{
  "norm_place": "pre",
  "init": "uniform",
  "lr_mult_o": 0.889,
  "steps": 10818
}
Each number is 128 + 24 x the weight over the matrix's rms, rounded and kept within 0 to 255. Layers, rows and columns count from 0.

# layer 2 MLP up, 320x128, rms 0.24, rows 178-181, columns 0-127
[[118 169 126 149 121 134 138  95 115 103 167 163 136 147 134  66 127 112 131 122 136 117 100 120 183  92 136 150 122  86 100 136  99 162 121 139 150 110 190 172 150  64 111 109 163 117 125  99 125 132 121 102 138 124 123  93 172 123 115 138 166 151 132 128 169 121 125 117  57 126 122 122 155 114 115  95 101 139 147 146 101  91 130 129 177 135 103 148 114  65 121  97 162 176 119 140 132 111 155 100 154 172 145 114 124  57 147 153 148 120 127 154 191  78 115 105 169 130  78 109  96 121 162 108  88 192 114  99]
 [117 124 181 167 129 125 138 108 120 150 142 144 135 123 160 162 177 134 118 191 134  91 109  99 139 141 123 145 119 152 141 138  95 118 112  84 152  84 150 143 132  91 132 162 115 156 129  93 116 148 119 118 134 129 121  91 164 119 135  91 138 100 121 114 118 172  95 115 110 144 125 115 150 152 166 103 115 128 140 152  96 116 128 137 114 105 166 105  77 113 106 116 137 142 126 105 125 146  96 102  84 128 131 121 113 132 118 111  90 116 119 125 142 147 131 125 149  81 119 109  94 120 153 128 115 106 130 132]
 [123 126  94 149 110 162 131 116 129 127 142 136 120 124 103 113 151 144 115 124 120  90 148  93 156 126  97 109 134  99 136 144 144 105 160 123 100 136 104 153 132 158 125 114 127 143 127 157 119 117 105 137 147 106 136 137 128  75 103 116 125 126 108 112 100 165 118 130 119  63 140 104 142 127 104 122 130 122 155 148 125 144 114 135 119 130 112 127 122 108  95 135 159 120 106 140 108 117 134 150 111 114 121 155 120  87 113 126 103 132 152 120 109 150 150 148 129 141 134 125 151 127 126 120 139 155 139 108]
 [158 109 128 135  80 141 120 114 165  93 134 146 189 162 127 143 174 158 123 164  92 122 107 138 145 146 156 106 120 115 138 114 176 119 102 152 131 108 141  96 143 115 167 147 113 154 122 147 127 139 123 121  89 145 124 190  99 151 107 108 142 132 171  96  98 136 120 181 129  96 133 119 146 129 156 145 103 133 143 111 131 137 133 111 103  67 155 114 139 113 140 145 116 156 123 107 126  71 141 170 116 131 102 163  78 162 161 156 164  84 134 121 121 100 132 154 131 167 138 153 136 183 110 150 149 109  68 103]]
# layer 2 MLP down (transposed), 320x128, rms 0.141, rows 178-181, columns 0-127
[[118 106 114 152  81 129 145 127 146 136 114 113 139 150 131  90 113  99 130 160 131 141  86  74 138 124 119 130  55 139 145 118 121 150 128 162 108  94 124  97 104 126  80  97 124  94 145 139 167 110 115 148 121 130 130  82  73 121 155 150 151 121 130 122 128 128 143 103 130 113 136 117 112 111 171 110 144 123 102  74 130 115 128 125  76 137 142 124 130 148 103 136  80 128 146 124 165 109 162 187 136 126  99 121 152 156 127 102 141 143 112 100 171 185 137 163 140 126 136 120 169 183 126 132 132 125 156 179]
 [159 132 151 134 117 151 107 173 162 133 131 105 131 103 161 152 116 152 118  87 124 136 154 142 153 103 114 120 118 160 114 133 124 143  89 136 149 132 126 132 112 129 153 135 147 143 129 132 112 145 137 103 109 117 139 132 146  85 116 126 111 125  99 152 130 147  96  86 129 133 135 104 137 160 152 130 105 124 138 103 103 141 128 139 106 122 139 140 133 126 122 138 107 104 122 155 113 162 139 108 114 135 117 102 129 116  82  93 109 166 119 122 126 134 139 124 106 132 152 140 128 148 122 123 145 104 134 119]
 [152 128 134 102 133 165 130 137 118 140 134 128 128 138 167 132 116 151 113 110 144 146 136 128 135 132 162 106 124  86 115 125 127 130  95 108 123 168 113 123 101 131 111 115 129 153 141 122 121 147 126 134 125 137  97 132 115 144 119  96 147 139 138 103 105 142 118 149 127 118 152 134 155 117 138  96 122 106 150 102 144 127 110 127 103 148 111 194 134 146 163 138 132 119 158 129 127 130 142  89 163 133 112 139 154 125 116 115 120 139 121 154 109 143 149 131 129  95 131 112 104 118 158 123 123 100 130  86]
 [126 134 159 133 153 178 102 138 109 139  88 101 132 122 146 109  99 146 140  88 119  73 113 129 128 125  96 120 115 101 102 122 122 102 146 118 131 123 120 148 167 152 144 129 130 148  96 108 147  69 155 168 121 152 121 150 156 128 124 133  96 139 106 128 172 136 109  72 136  96 154 143 144 151 150 138 152 118 110 161 114 153 117 161 142 157 129 125 125 167 152 103 144 132 178 135 108 153 140 112 137 108  72 124 183 145 142 122 100 125 139 124 156 174 102 123 126  81 150 135 128 105 121 145 123 113 143  94]]
# layer 2 MLP gate, 320x128, rms 0.241, rows 179-181, columns 0-127
[[ 96 121 122  97 137 129  97 120 149 103 154 104  95  97 138 136 100 117 138 119 129 153 161 128 125 154 163 157 116 149 110 114 116 142 109 122 150 127 125 132 135 111 158 121 108 139 150 108 149 156 145  90 122 137 154 101 107 121 106  94 158 146 136 135 147 145 135 115 161  99 141  68  93 121 103 125 128 117 134  96 137 138 117 158 144 128 136 155 121 146 127 127 135 117 156  94 140 135 137  88 137  92  83 113 135 121 147 144 116 123 162 144 108 143 120 124 132 138 139 148 125 142 128 151 156 116 105  96]
 [ 88 154 102 129 135 169 108 130 109 136 141 139 127 122 106 143 153 133 123 130 102 107 164 107 139 122 121 102  90 104 150 137 144  84 151 135  94 142  95 156 150 165 148 130 111 151 115 144 113 121  82 141 133 126 141 105 136  95 111 101 131 108 125 119 101 136 116 134 126  72 146  99 155 116 116 161 134 117 152 133 124 124 105 125 130 120 111 131 129 133 111 132 157 136 150 142  95 114 136 152 105 133 114 139 120  93 105 122  99 148 156 118 111 163 132 122 132 145 128  97 142 141 109  90 156 148 148 101]
 [106  71 104 115 112 132 143 133 144  92 136 127 189 145 128 117 169 174  81 169 123 107 124 118 129 120 179 129 158 115 125 134 129 105 104 135 117 155 168 117 162 112 171 132 122 145  99 129  93 139 112  89 128 129 124 124 124 129 159 146 151 172 113 146  92 126 101 169 114 151 107 100 153 147 134 137  85 108 108  96 131 139 166 126 111  86 125 127 155 131 104 170 114 123 102  94 125 131 110 142 100 136 165 109  97 145 142 136 147 135  80 108 140 123 164 126  96 174 132 128  77 142 132 181 103 119 176 140]]